Part of a small language model's weights: normalized queries and keys.
Each number is 50 + 10 x the weight over its row's rms, rounded and kept within 0 to 99. Layers, rows and columns count from 0. The size before them is the row's rms in percent of the matrix's.

# layer 4 MLP down (transposed), 4608x768, rms 0.0194, rows 1053-1080, columns 128-255
098:44 32 37 50 51 56 42 48 56 57 56 60 53 66 58 55 36 43 44 45 47 41 56 31 50 61 60 63 53 68 60 53 37 43 52 48 40 57 55 60 60 39 50 51 51 29 42 25 56 44 55 51 41 40 61 55 35 52 57 52 53 61 61 57 52 53 53 31 31 46 58 44 51 52 50 51 51 36 53 59 40 55 39 54 60 42 52 42 28 53 53 55 53 53 49 51 44 50 52 48 55 49 48 45 37 57 65 42 42 42 58 54 45 48 47 58 45 79 46 45 44 48 42 51 59 43 57 52
097:56 51 50 43 53 54 47 49 58 50 68 39 40 34 47 41 49 51 48 48 33 58 66 42 49 42 59 70 52 48 51 55 48 57 60 43 62 41 50 51 57 47 44 64 34 32 65 50 37 33 63 52 36 47 39 48 63 48 60 32 58 33 55 31 34 41 43 84 57 51 54 56 45 52 66 59 46 55 40 50 52 39 57 55 40 43 39 57 47 57 63 52 41 56 45 44 52 36 43 40 60 80 54 50 43 58 54 58 59 52 46 46 34 42 43 51 52 47 53 48 39 48 68 31 55 35 55 50
095:46 34 66 43 39 41 58 45 57 57 65 48 47 55 56 37 59 63 43 45 52 72 49 66 40 36 27 52 37 51 58 56 66 32 44 68 62 46 53 39 33 75 60 67 68 61 37 37 38 33 45 56 43 48 43 46 56 52 39 72 46 63 48 58 57 57 51 59 58 61 56 42 43 45 46 49 35 60 58 59 45 47 43 56 67 62 43 45 67 46 47 46 61 43 54 60 52 48 52 49 49 55 52 47 49 65 49 47 32 58 56 51 40 42 46 65 44 50 68 63 45 51 24 37 56 44 50 62
100:62 41 60 60 43 50 59 51 61 54 39 68 42 44 63 50 46 54 25 55 46 45 56 40 40 49 46 70 45 45 40 68 54 35 53 47 31 64 39 42 38 39 59 39 40 54 61 38 43 49 63 52 33 57 50 48 51 69 50 54 31 56 54 69 65 58 48 48 44 53 50 58 34 33 45 40 68 54 50 31 63 28 53 51 57 55 60 43 60 40 43 45 65 61 42 42 45 64 59 37 42 40 35 38 28 53 42 52 63 52 57 63 43 46 48 49 36 47 42 51 51 59 35 50 65 43 38 33
100:56 47 37 53 43 37 24 30 57 52 41 55 47 56 55 40 63 38 60 42 60 49 58 39 39 48 50 63 28 35 36 55 52 62 40 58 52 55 60 52 41 54 57 51 47 49 64 65 36 57 49 65 52 44 51 49 59 44 51 47 53 37 49 62 49 65 42 54 36 61 62 52 54 44 53 60 51 67 48 57 51 70 48 59 30 45 37 42 44 57 39 48 45 52 41 45 38 57 58 60 51 39 47 64 53 54 61 61 54 52 35 52 57 41 55 32 42 63 30 48 53 55 43 59 47 57 45 53
097:44 49 58 46 42 60 47 24 52 35 53 46 50 54 60 50 44 49 46 34 53 44 51 40 47 48 56 25 53 39 58 46 50 31 37 56 49 42 41 49 52 45 65 47 35 50 62 42 40 46 63 63 56 51 35 42 44 44 43 54 54 52 65 46 61 46 54 53 20 55 44 36 39 61 54 52 50 55 37 37 44 55 68 51 52 64 67 45 59 42 37 63 41 61 61 42 55 49 45 54 51 43 45 32 57 51 47 68 48 26 63 40 34 59 42 59 52 56 53 55 74 56 44 37 38 64 53 57
096:55 31 55 40 44 52 41 57 46 36 51 65 49 27 45 44 60 51 58 37 59 30 58 39 47 52 42 52 51 48 39 67 60 45 53 35 60 35 42 53 44 55 47 53 52 58 59 69 32 48 41 57 60 51 32 41 49 50 57 37 64 53 54 42 55 47 31 78 42 48 49 41 55 57 47 67 41 54 46 37 49 46 58 41 56 64 33 69 72 63 37 43 44 43 45 60 66 58 49 68 62 48 26 40 54 49 58 55 40 70 32 68 62 36 41 56 51 42 37 64 46 64 33 52 44 53 58 52
101:59 54 43 46 52 48 50 45 53 28 43 49 43 58 50 29 56 35 53 49 46 68 41 60 36 48 53 70 50 34 32 29 58 23 37 49 47 31 40 44 69 46 63 50 40 42 40 53 56 39 43 46 69 44 53 34 62 54 62 64 48 54 71 52 57 57 44 66 45 54 58 60 61 41 47 64 61 32 52 61 48 47 49 64 48 46 31 57 46 60 58 46 69 33 38 48 43 64 70 45 49 50 45 49 43 53 66 39 40 65 50 53 52 41 56 52 55 47 45 57 58 46 54 43 45 62 61 54
102:32 46 34 53 60 39 38 45 56 32 50 48 62 38 26 55 44 51 59 50 42 42 61 52 31 57 67 61 60 49 47 68 33 46 24 55 41 15 60 49 57 57 66 54 49 70 44 42 54 45 60 55 47 39 53 58 38 75 49 48 59 54 48 54 45 44 43 43 51 28 55 49 44 70 53 64 62 31 53 57 27 39 49 58 65 41 31 55 48 55 61 74 52 53 47 27 39 66 55 62 47 37 36 62 58 60 49 43 56 43 41 67 39 43 60 41 57 34 53 63 58 51 53 54 43 45 46 60
093:54 35 50 42 51 39 55 41 58 57 54 66 52 53 60 52 36 51 76 51 62 46 45 54 56 43 66 60 50 56 36 57 65 42 47 44 67 51 46 38 39 67 58 53 42 74 49 33 35 52 51 35 60 45 48 29 40 44 52 55 55 60 34 57 43 50 45 44 35 54 63 50 60 42 63 53 38 63 71 59 62 51 68 45 42 50 58 71 55 69 48 46 45 56 54 51 51 66 30 44 42 43 44 52 49 41 41 62 44 53 60 53 38 59 63 40 46 53 41 45 57 53 32 52 57 50 49 53
099:34 52 66 54 69 51 43 62 54 40 69 49 55 40 47 50 62 53 59 66 61 43 53 57 36 52 49 41 41 57 40 34 59 55 61 53 54 51 51 42 49 49 49 52 38 45 56 50 65 42 48 58 36 64 44 43 43 51 51 61 54 47 53 49 45 55 74 44 44 43 51 45 59 51 49 54 50 35 50 52 64 48 38 43 44 41 62 68 29 51 49 55 34 51 33 56 56 37 46 43 43 38 36 54 60 27 58 56 55 48 57 46 54 49 49 56 48 50 58 55 61 44 40 49 62 54 48 65
095:44 55 62 55 59 56 55 47 51 60 38 41 49 46 56 57 44 46 48 30 54 33 53 33 35 62 59 38 47 50 69 49 43 55 42 44 43 53 55 66 46 42 39 56 57 50 46 55 62 48 44 46 47 56 58 54 58 48 40 38 54 31 69 32 47 50 33 64 54 43 47 48 45 44 35 63 54 65 41 46 50 38 47 55 45 74 55 55 61 64 49 51 49 52 37 39 43 82 35 37 69 50 52 61 59 48 41 49 53 54 28 49 47 52 58 49 38 42 46 53 63 44 56 38 41 44 41 40
103:54 45 53 53 37 48 54 56 56 55 55 51 45 30 61 38 26 45 58 48 55 63 71 45 59 37 41 67 53 43 54 57 39 45 56 54 58 68 51 42 68 42 49 58 49 36 56 33 38 57 41 41 44 62 49 49 48 45 41 46 39 54 55 60 45 69 50 44 43 47 61 37 46 45 42 59 58 54 50 63 56 24 38 42 43 55 35 47 49 52 36 61 50 49 66 48 52 57 39 48 50 50 56 47 45 39 43 48 46 50 56 52 39 59 37 46 51 43 39 52 37 48 37 40 56 48 54 45
091:46 54 45 50 49 35 49 53 68 52 55 63 61 47 46 53 51 44 43 51 46 47 38 51 54 30 39 64 60 44 43 33 42 44 32 37 52 56 59 44 46 52 64 39 99 57 58 13 51 29 48 43 30 42 31 59 39 65 52 54 56 56 46 47 60 38 41 68 44 22 62 50 31 44 53 47 38 27 51 40 56 48 45 51 43 48 57 45 51 54 48 47 48 43 48 51 38 55 38 47 50 56 56 53 58 51 41 52 56 53 62 46 50 50 55 31 66 49 40 44 72 50 54 54 31 51 58 50
105:49 35 59 37 47 45 47 54 52 57 76 46 62 48 54 27 50 50 51 46 41 63 54 47 26 59 50 59 67 61 37 62 50 34 61 53 52 68 43 53 54 61 62 44 44 51 54 52 65 51 52 53 61 58 46 55 58 62 50 47 56 35 48 55 47 62 50 40 53 45 37 49 46 40 50 44 55 73 41 43 52 44 49 53 46 49 48 37 51 46 41 48 64 50 44 36 51 59 58 39 41 56 53 59 48 50 68 46 43 45 54 48 44 56 58 50 56 43 56 53 26 58 46 58 60 51 79 65
100:45 59 23 75 55 52 48 67 45 21 57 60 67 69 45 56 50 51 33 45 53 37 53 61 34 34 38 47 40 54 46 57 59 70 53 41 35 59 55 54 49 42 74 42 51 73 57 50 26 52 55 61 36 40 45 65 60 57 51 44 58 58 44 44 43 41 50 59 45 31 51 49 62 66 70 49 69 49 40 47 48 42 41 49 43 51 55 53 46 27 39 60 50 27 56 65 60 47 57 57 43 40 53 67 65 62 54 50 37 53 51 40 32 43 57 37 50 35 69 50 48 38 51 40 63 53 36 53
098:56 67 59 25 63 52 51 45 56 48 57 46 40 47 50 47 46 65 56 44 52 66 44 52 51 25 56 62 52 46 60 46 55 48 40 52 54 63 32 47 52 58 59 49 54 42 49 53 73 33 33 68 59 41 42 59 47 48 52 69 68 40 55 55 65 54 43 63 45 50 42 44 70 43 63 45 48 48 43 44 58 56 45 66 56 53 57 46 60 44 34 42 48 60 27 35 65 56 46 41 52 60 59 49 71 61 60 24 16 42 63 64 62 59 50 36 58 52 49 41 49 50 56 48 40 38 49 50
104:68 56 60 50 56 35 34 69 50 32 48 46 39 34 61 59 41 61 36 37 34 42 51 34 58 45 49 67 52 45 64 59 48 68 49 65 63 69 34 59 47 55 50 72 42 50 51 21 46 60 38 49 33 47 31 48 52 37 50 51 62 54 50 51 63 61 41 57 59 42 47 31 51 71 62 58 50 47 40 34 36 55 53 37 53 60 71 49 34 42 83 46 40 55 66 35 44 38 49 60 63 64 65 52 45 49 31 41 35 38 63 67 42 44 36 69 38 54 28 42 69 56 50 41 50 53 36 45
104:58 68 39 60 58 50 34 64 61 57 56 52 43 25 51 44 52 59 79 44 35 55 43 53 59 44 50 41 61 44 67 40 55 54 54 43 51 46 47 52 46 39 51 42 62 49 57 63 64 51 58 53 47 53 40 54 55 68 56 40 51 35 64 52 68 39 34 46 27 42 38 54 51 53 48 36 45 54 46 60 43 38 40 48 63 47 47 35 50 39 49 50 38 31 48 41 61 34 62 63 41 43 41 45 64 62 50 41 52 44 62 38 43 40 35 49 39 51 58 62 45 49 61 45 48 55 50 38
098:72 60 48 53 38 42 49 41 57 33 50 54 50 56 43 27 47 54 41 58 39 55 48 46 41 41 61 52 65 44 48 67 60 44 59 65 63 23 47 29 42 47 69 79 47 51 53 29 66 31 54 73 30 43 45 55 55 57 49 64 26 38 38 53 50 37 54 58 32 48 59 44 46 38 48 56 35 42 39 50 20 32 61 54 66 29 52 38 49 54 38 52 75 52 47 46 55 40 51 56 56 53 58 53 56 74 58 62 38 60 55 35 29 38 46 43 42 44 64 46 45 57 71 41 58 39 50 50
098:53 60 34 55 40 43 64 35 58 55 51 33 56 48 58 52 53 64 50 39 51 55 72 50 61 51 49 65 58 67 42 74 46 63 59 55 51 46 58 51 72 60 52 44 39 50 43 76 47 48 60 43 38 46 54 72 41 41 48 60 55 46 50 44 45 48 66 38 29 52 60 61 45 47 52 53 44 31 49 47 58 57 39 45 70 44 57 46 50 53 37 59 55 46 41 58 44 51 50 63 51 57 33 56 47 75 58 45 49 52 43 47 40 44 47 42 64 64 55 40 50 63 62 45 52 52 48 44
108:38 56 61 69 42 51 31 48 57 42 53 50 47 29 44 58 47 43 35 50 46 64 62 33 54 57 58 58 56 60 55 52 58 42 61 55 49 47 60 39 70 60 39 60 44 42 53 72 66 67 52 39 49 61 54 35 45 56 52 54 52 47 48 32 49 77 35 35 45 49 44 67 42 39 47 58 62 32 57 44 40 52 33 46 43 50 51 47 57 54 36 40 45 31 49 52 52 51 47 31 51 44 59 67 56 36 58 42 55 46 45 41 43 51 48 53 49 31 57 56 56 41 45 37 60 64 31 54
099:37 41 60 49 56 65 50 31 56 37 55 38 60 47 40 50 56 58 76 47 44 60 61 49 59 43 49 62 49 55 44 64 55 66 51 55 43 49 75 56 37 50 45 59 57 43 57 54 66 48 52 66 51 58 61 44 50 62 56 41 58 66 56 46 58 49 43 57 45 53 47 60 46 57 51 32 56 77 48 60 47 71 43 56 65 48 51 39 52 51 38 39 52 45 38 59 41 53 48 55 53 53 52 51 45 54 34 52 47 66 51 42 38 40 58 55 54 56 43 41 65 51 44 52 59 41 36 41
104:62 60 40 56 58 58 56 53 52 40 56 67 60 57 43 48 48 48 45 38 56 61 54 47 39 36 54 39 64 68 43 72 59 61 50 49 48 57 48 57 57 41 55 29 45 43 45 62 44 54 71 61 65 58 29 39 39 53 51 48 61 40 59 49 45 53 59 51 44 52 49 20 62 30 46 46 52 33 53 43 40 46 49 45 43 78 27 41 54 43 61 42 48 38 43 33 41 51 40 56 48 72 38 46 65 67 49 55 64 38 55 59 54 56 39 55 49 48 49 44 40 54 53 48 50 60 54 41
104:49 41 51 48 61 31 36 57 43 53 36 64 21 57 21 35 39 54 43 36 38 49 32 49 44 35 51 41 56 39 61 46 52 48 47 65 51 62 49 38 61 49 42 39 60 18 58 24 52 56 44 35 46 38 49 48 51 62 53 45 50 56 60 65 49 26 58 53 50 49 57 54 52 57 35 51 81 41 36 45 48 51 58 57 50 62 61 44 64 57 58 43 58 54 57 51 51 44 52 49 40 53 55 61 45 41 55 48 35 49 37 55 53 56 52 52 25 46 40 61 57 30 66 57 42 55 47 44
103:47 29 53 55 47 36 55 33 50 60 43 41 56 45 59 61 56 56 37 52 57 52 27 57 42 45 41 38 63 75 44 42 44 46 49 50 50 37 44 32 49 33 57 55 34 65 57 58 51 41 52 47 64 49 53 50 36 41 42 49 51 67 71 57 46 33 60 52 55 67 57 30 54 65 47 45 35 52 61 55 69 51 63 40 57 50 66 62 53 54 60 58 47 54 38 52 52 44 55 45 62 44 52 59 50 38 41 63 65 43 50 65 37 55 50 59 71 49 59 51 47 37 65 46 45 31 41 42
093:60 50 48 43 51 43 52 56 53 60 54 34 34 45 41 43 55 48 54 55 57 28 57 47 57 35 59 49 45 55 45 60 55 59 61 47 52 57 50 53 46 41 44 36 51 35 66 77 45 63 46 44 57 57 55 42 44 41 49 47 41 40 59 58 68 32 64 58 59 56 44 70 59 48 45 41 56 42 37 57 39 54 51 33 58 45 63 47 20 55 67 68 63 35 41 62 52 37 53 52 49 36 43 44 66 21 59 27 45 46 49 45 47 46 43 30 60 47 45 33 57 63 65 39 34 38 58 48
095:67 48 57 54 56 51 62 61 46 45 54 69 55 57 55 52 64 57 57 34 49 62 52 51 33 48 37 69 48 37 50 58 42 41 58 57 59 68 76 31 54 41 48 44 47 50 51 32 61 65 60 55 42 42 39 56 52 47 48 55 67 44 60 74 46 53 33 42 60 69 69 43 52 45 54 53 53 52 32 69 47 56 44 57 38 69 47 31 52 61 43 59 63 37 31 69 42 44 56 37 54 56 42 50 49 60 51 40 70 61 67 57 51 41 65 49 52 52 51 60 52 60 50 63 44 49 47 35
# layer 4 MLP up, 4608x768, rms 0.0245, rows 1054-1080, columns 128-255
098:71 29 47 29 38 61 44 53 69 57 51 27 48 46 34 54 54 42 50 50 40 67 46 59 53 56 32 45 63 46 43 39 47 37 47 53 53 38 46 46 51 44 60 37 43 58 74 59 40 44 44 77 58 61 45 39 50 27 36 60 56 54 42 37 53 42 35 62 38 40 51 57 61 57 53 56 44 57 36 47 60 45 50 52 49 59 60 57 32 56 47 41 39 37 47 48 45 59 66 22 41 55 25 47 43 54 55 46 67 65 38 44 50 52 57 53 39 43 52 69 49 33 31 62 55 46 62 61
095:41 58 68 41 41 47 55 57 50 34 64 38 56 49 66 55 30 60 61 52 54 54 58 62 51 40 49 57 58 49 43 55 46 33 47 39 37 54 39 50 32 69 50 54 49 63 38 47 59 45 42 46 54 35 59 39 40 42 55 39 51 50 42 39 41 57 56 38 49 39 64 59 54 64 48 44 53 55 60 41 41 56 42 58 37 50 45 49 48 23 37 65 31 38 55 54 46 61 48 57 60 24 57 34 45 69 47 50 55 73 56 42 53 59 43 56 59 55 33 42 70 55 33 44 75 53 47 57
097:51 50 70 52 60 44 43 57 34 66 55 41 34 34 50 52 58 45 53 31 53 35 57 48 51 48 50 33 46 54 32 31 52 29 47 35 43 52 53 67 50 57 58 39 35 56 63 55 54 52 65 60 64 37 55 43 61 41 54 51 56 56 44 46 62 58 63 45 40 34 73 63 50 47 62 51 56 52 40 30 59 39 60 46 38 61 39 59 58 43 57 56 63 57 35 40 58 33 60 34 64 40 45 67 57 49 39 56 51 50 52 53 35 63 49 66 51 44 59 46 39 48 60 54 48 59 53 56
099:49 46 51 43 35 43 53 42 58 53 45 48 55 43 82 39 69 37 58 55 53 56 38 41 37 38 40 33 50 59 35 55 59 56 49 36 50 45 53 36 47 27 52 62 46 60 48 64 50 67 59 50 55 50 43 47 50 31 55 47 53 65 50 63 39 72 45 56 43 55 57 44 68 45 53 60 42 68 57 54 54 57 49 56 47 66 60 51 51 51 27 62 50 32 32 59 51 52 65 67 46 32 59 54 54 57 55 50 53 38 31 51 59 56 49 48 33 34 39 50 50 57 57 46 54 44 60 55
099:51 54 65 64 42 50 46 45 38 52 33 49 64 47 63 58 55 62 36 59 35 46 51 30 51 61 47 59 56 70 57 48 56 43 43 43 65 52 73 46 56 62 79 48 40 38 68 57 45 60 40 53 58 56 46 59 29 44 43 50 34 48 45 46 44 63 56 51 51 47 43 45 57 66 61 65 60 58 55 49 57 46 47 50 47 55 74 52 35 48 38 45 61 48 29 40 47 41 47 38 63 48 42 64 65 48 55 48 58 42 44 47 59 52 69 55 56 26 51 32 53 51 43 25 65 49 62 58
094:64 44 59 64 52 53 59 52 58 48 35 40 50 56 59 34 55 34 50 30 50 66 50 46 41 57 43 56 48 66 38 45 48 58 60 48 53 54 56 41 51 62 48 33 35 43 24 53 38 36 46 42 49 37 35 56 59 46 67 48 75 56 50 44 50 45 47 54 45 64 49 50 45 59 68 62 51 46 71 52 57 47 49 39 45 40 48 52 32 43 48 46 54 58 41 68 54 52 49 40 67 25 50 42 47 52 71 50 37 48 51 54 55 60 49 45 39 42 50 40 61 59 36 24 44 45 50 48
098:57 43 43 42 44 50 49 47 52 59 54 56 31 47 61 49 63 47 59 51 40 50 43 48 44 44 54 26 48 50 52 43 41 42 62 48 59 63 47 49 57 65 59 34 45 63 50 58 75 48 52 50 49 57 45 49 41 49 71 56 49 50 41 48 52 46 52 50 37 37 50 63 44 39 47 49 62 60 34 38 47 73 48 55 39 55 39 48 37 37 64 54 55 61 31 58 54 51 56 53 51 57 57 30 58 42 54 56 62 51 51 55 69 43 60 54 47 43 48 48 36 60 54 48 42 66 59 45
101:47 49 49 74 50 41 34 44 35 59 44 49 70 33 46 64 62 60 49 47 38 40 54 44 43 52 60 38 47 52 60 38 70 50 49 63 59 40 47 38 49 53 42 42 36 54 39 64 43 48 66 49 50 27 47 25 48 32 43 42 34 54 52 60 44 54 65 54 57 50 49 55 69 63 46 58 40 42 61 43 40 44 50 68 59 56 52 50 44 50 53 49 54 46 56 74 51 52 58 45 48 42 35 51 46 43 41 55 58 51 56 54 56 67 41 41 40 55 52 40 55 46 46 56 60 39 42 69
095:52 42 59 47 40 48 46 42 58 63 47 60 46 54 37 63 40 37 59 44 62 45 39 54 48 54 45 51 42 58 62 34 41 60 27 54 56 41 51 56 22 57 39 60 49 57 57 50 64 47 48 48 64 60 35 36 47 70 38 51 45 44 68 35 67 55 58 55 34 53 41 45 38 62 51 34 47 52 56 46 48 41 41 47 47 50 44 65 66 37 49 52 62 39 69 60 63 42 59 66 62 34 48 37 50 37 52 41 46 47 55 58 50 41 44 45 50 32 47 54 50 37 48 68 42 59 31 61
099:46 30 60 61 40 53 57 43 47 40 55 50 39 48 57 34 70 54 46 30 43 32 29 64 38 32 49 55 53 54 55 68 49 64 49 45 54 53 36 38 48 55 53 66 42 45 54 64 54 48 39 51 43 45 58 49 43 63 51 45 35 64 49 30 68 54 42 61 65 38 50 61 58 60 42 56 34 41 49 61 66 34 41 58 49 49 29 55 44 55 49 69 72 29 56 51 59 47 53 47 48 57 42 50 52 51 45 45 55 68 40 67 47 41 58 42 24 41 41 57 54 55 47 34 55 41 40 58
093:52 54 39 30 43 58 39 47 46 56 51 56 45 38 49 76 49 42 66 48 52 66 48 52 46 53 62 44 51 55 69 66 58 59 39 10 60 49 50 49 41 46 36 38 56 62 73 53 44 49 31 46 68 28 60 61 56 41 49 48 54 38 51 46 58 42 53 68 52 60 44 54 58 51 56 51 50 50 55 44 48 43 42 46 44 48 49 43 39 55 54 45 45 42 32 54 47 52 45 49 53 46 43 42 58 44 63 47 62 77 37 57 55 56 57 59 40 65 49 62 57 43 46 58 40 55 37 34
100:38 54 73 59 56 50 27 44 65 56 47 44 34 51 42 42 53 55 68 48 59 54 51 30 61 49 52 65 56 28 62 45 56 50 44 41 44 47 54 44 50 46 67 65 46 49 54 53 46 62 56 50 53 37 67 61 45 56 35 36 56 47 66 59 39 51 59 35 50 68 46 50 42 54 67 42 60 49 51 28 38 46 45 43 59 62 49 63 48 55 47 51 63 49 49 46 48 67 43 42 55 38 75 41 67 54 51 67 68 41 46 39 61 55 61 33 49 55 50 53 50 62 52 41 74 44 47 47
096:42 39 41 49 58 40 50 69 50 61 59 22 66 52 50 52 40 59 58 48 43 58 36 41 70 41 47 33 39 61 56 66 65 43 48 49 49 35 63 61 65 58 47 59 48 59 68 47 45 53 55 51 63 56 51 54 55 63 55 64 60 51 54 58 60 66 35 44 44 49 64 55 47 82 80 41 29 43 61 40 47 64 51 64 52 52 55 44 53 49 46 51 34 50 50 60 43 49 58 49 37 62 67 41 45 36 39 58 43 46 40 60 59 44 67 38 44 61 55 48 48 53 51 57 44 48 52 48
105:50 34 69 55 61 48 42 59 48 56 42 50 54 33 62 48 64 32 50 41 57 37 33 36 42 34 52 49 58 46 74 58 45 30 57 48 55 76 53 55 65 54 44 42 43 39 29 60 46 61 43 51 60 50 18 46 65 56 59 45 40 44 45 43 31 68 62 60 61 50 47 47 52 44 57 41 56 66 63 57 63 42 55 53 57 64 48 56 51 40 45 57 50 53 48 43 49 53 50 43 63 50 54 67 47 35 63 37 53 52 56 30 68 56 53 52 61 47 55 52 46 41 47 36 50 59 54 68
098:63 50 66 46 39 44 40 74 53 53 48 55 43 54 52 58 60 38 39 50 47 50 48 51 51 44 59 58 46 52 62 42 65 52 64 48 59 45 47 52 62 54 60 70 45 58 44 54 46 65 39 56 53 48 45 36 30 34 52 45 50 45 35 58 37 38 49 54 52 40 61 51 53 66 54 53 42 69 53 52 51 61 65 35 45 72 65 47 44 57 40 52 45 28 74 31 42 64 62 55 63 52 44 70 60 58 62 52 66 56 40 47 52 48 60 39 54 56 51 52 60 43 50 44 47 55 41 57
102:45 42 40 40 63 38 43 45 47 37 58 40 48 58 36 85 50 47 61 57 45 42 45 49 51 28 43 62 61 44 59 53 70 49 43 23 32 49 62 59 65 54 61 59 54 51 60 55 58 54 39 44 48 42 68 44 28 53 50 36 39 50 70 46 56 55 60 45 50 49 53 70 44 62 67 49 57 42 43 37 69 47 41 44 46 65 53 57 39 59 46 39 23 50 61 60 56 52 57 46 61 46 58 46 57 51 53 47 54 59 49 54 63 66 55 58 60 50 44 34 54 45 44 31 49 59 54 45
100:39 38 57 46 37 41 58 48 48 31 52 45 58 46 55 66 44 63 51 43 60 53 63 37 55 48 42 51 47 58 29 37 58 51 43 35 50 49 47 31 45 44 59 38 30 55 68 47 52 56 61 65 52 54 42 62 58 68 47 49 57 39 43 42 54 45 35 38 49 48 42 46 51 64 47 67 52 54 42 57 56 69 41 35 66 52 50 63 54 44 56 53 38 53 61 42 70 46 57 53 61 37 64 50 53 45 45 53 53 36 55 60 50 48 56 48 57 66 54 33 44 47 49 40 34 25 38 50
103:66 40 57 44 67 34 58 79 40 43 44 57 58 38 49 38 54 62 48 56 34 52 47 53 67 56 40 37 50 56 53 50 58 45 46 36 52 56 43 55 35 56 57 29 37 32 73 59 49 53 36 55 54 41 50 39 54 50 64 53 33 62 65 44 47 55 32 51 63 51 49 49 56 64 65 42 54 44 59 47 63 42 59 72 43 59 68 43 57 53 59 36 52 58 39 57 61 37 51 44 59 44 64 34 30 59 57 45 43 51 39 39 52 48 55 43 48 48 66 45 54 40 47 60 51 50 58 45
098:44 61 54 49 50 48 51 43 51 56 50 41 53 44 49 73 52 49 34 37 49 64 38 45 46 39 56 58 47 42 68 51 37 56 59 52 54 39 39 41 69 54 53 68 55 44 69 50 57 24 55 37 64 35 52 44 44 56 45 58 37 33 48 52 34 67 58 49 39 76 50 79 51 62 55 65 54 40 48 56 45 53 44 31 40 58 58 41 55 41 56 53 51 34 65 50 32 43 46 41 70 57 33 55 40 48 59 63 61 51 54 53 41 52 42 50 47 47 48 46 59 48 53 48 73 50 28 49
100:51 54 57 52 59 56 60 49 65 42 30 54 55 52 45 55 43 45 53 51 44 48 54 50 55 47 40 60 37 51 55 49 51 59 57 51 78 40 58 60 54 25 55 59 42 65 74 54 53 68 52 37 51 58 43 42 49 59 52 43 60 52 54 53 56 58 50 64 54 38 61 52 76 47 67 43 53 57 43 44 52 52 46 37 41 57 50 46 47 25 46 67 51 51 43 46 59 58 44 61 44 45 42 45 71 46 44 63 59 65 56 43 55 43 63 24 50 42 59 34 64 59 49 52 54 69 57 42
106:40 37 43 46 46 47 48 50 54 54 39 54 50 63 72 67 43 67 57 60 55 30 43 51 48 35 42 57 65 44 24 50 60 58 42 62 62 41 37 24 64 29 35 44 47 34 48 57 51 51 56 36 50 45 35 53 43 41 39 60 41 36 63 65 48 39 60 40 54 51 62 48 41 50 59 38 50 43 71 60 45 40 48 51 66 55 59 61 35 54 50 50 45 53 47 61 41 53 51 40 56 60 49 69 62 59 56 61 48 60 54 50 43 47 64 39 35 49 65 60 66 52 31 40 59 44 50 34
099:45 37 61 90 53 62 62 57 54 29 54 43 45 54 59 35 44 64 80 48 57 43 52 46 59 44 65 55 51 66 66 68 44 38 67 59 59 55 72 59 61 28 45 61 51 58 53 58 45 46 54 46 51 59 37 35 58 44 56 55 69 57 39 50 53 44 53 52 56 69 70 45 47 39 62 48 49 39 51 60 59 53 56 69 56 56 23 46 57 40 34 36 53 43 55 69 62 39 50 58 51 49 62 35 47 41 57 56 58 52 53 36 46 54 64 54 46 46 68 46 54 51 42 38 50 48 50 61
103:47 49 62 40 53 56 48 42 55 36 35 61 60 40 61 55 43 39 42 42 41 68 43 36 46 51 42 48 72 53 55 69 39 51 52 39 58 43 42 61 47 51 62 56 50 51 46 57 83 46 55 54 67 64 37 49 39 50 63 38 29 63 67 52 51 47 54 46 64 50 56 53 67 60 60 39 40 51 56 63 55 41 45 58 39 80 52 56 42 43 52 51 57 44 45 54 49 55 48 44 47 46 31 49 53 44 62 58 51 44 54 55 56 51 53 37 47 31 50 44 42 40 68 58 61 53 35 47
109:40 48 73 36 28 48 53 60 56 53 55 39 40 45 49 37 52 39 42 47 46 47 39 52 75 45 49 54 43 51 35 43 46 50 63 52 51 32 42 36 54 73 59 63 46 46 61 44 38 42 56 51 54 49 31 57 50 52 39 58 45 63 56 62 43 50 43 50 45 54 49 61 47 70 52 61 59 33 42 48 41 56 56 48 48 61 41 41 46 52 55 65 46 31 37 37 42 41 41 39 61 38 54 52 61 35 51 50 53 56 54 45 47 65 45 49 62 57 55 31 34 47 43 46 43 40 58 66
101:54 45 30 51 42 37 45 56 60 46 48 74 43 50 45 54 49 33 45 47 54 34 55 41 41 44 50 68 49 45 60 54 52 47 40 37 53 38 59 55 35 52 53 52 49 44 22 67 50 62 60 33 39 45 44 66 50 57 60 45 62 26 63 45 50 55 58 42 51 42 48 50 41 51 58 43 52 57 62 59 55 48 46 53 40 54 51 50 30 52 49 35 39 52 64 41 44 56 45 42 71 64 42 42 42 56 53 44 49 56 53 31 59 40 45 53 25 56 64 59 48 51 48 24 59 57 74 47
104:59 59 68 43 40 44 44 55 37 55 25 50 43 21 42 61 42 58 50 51 45 61 64 48 68 52 43 43 54 49 66 50 60 60 67 59 54 44 41 51 45 43 55 29 45 64 56 58 44 68 42 56 62 57 46 55 40 57 41 48 33 51 42 47 41 81 65 47 40 51 44 70 61 46 47 48 51 47 48 38 45 67 44 48 47 58 49 46 52 31 65 59 51 40 50 67 57 43 54 57 47 45 48 51 61 60 55 43 52 42 60 28 59 50 33 51 66 49 59 56 52 55 44 50 49 49 54 31
098:60 44 48 41 66 49 59 54 54 48 46 53 55 52 56 53 46 28 54 33 52 64 28 45 48 56 58 77 42 61 65 53 44 42 35 40 55 38 37 51 47 53 52 56 50 48 49 55 45 51 33 65 60 45 55 50 48 39 61 53 41 67 47 50 66 56 63 46 42 36 47 44 45 64 68 56 46 46 64 60 55 55 39 57 54 43 49 40 55 36 53 60 52 55 45 66 37 51 63 55 44 55 51 42 50 51 65 32 56 59 56 59 56 46 43 44 54 58 48 42 36 38 45 67 46 44 53 49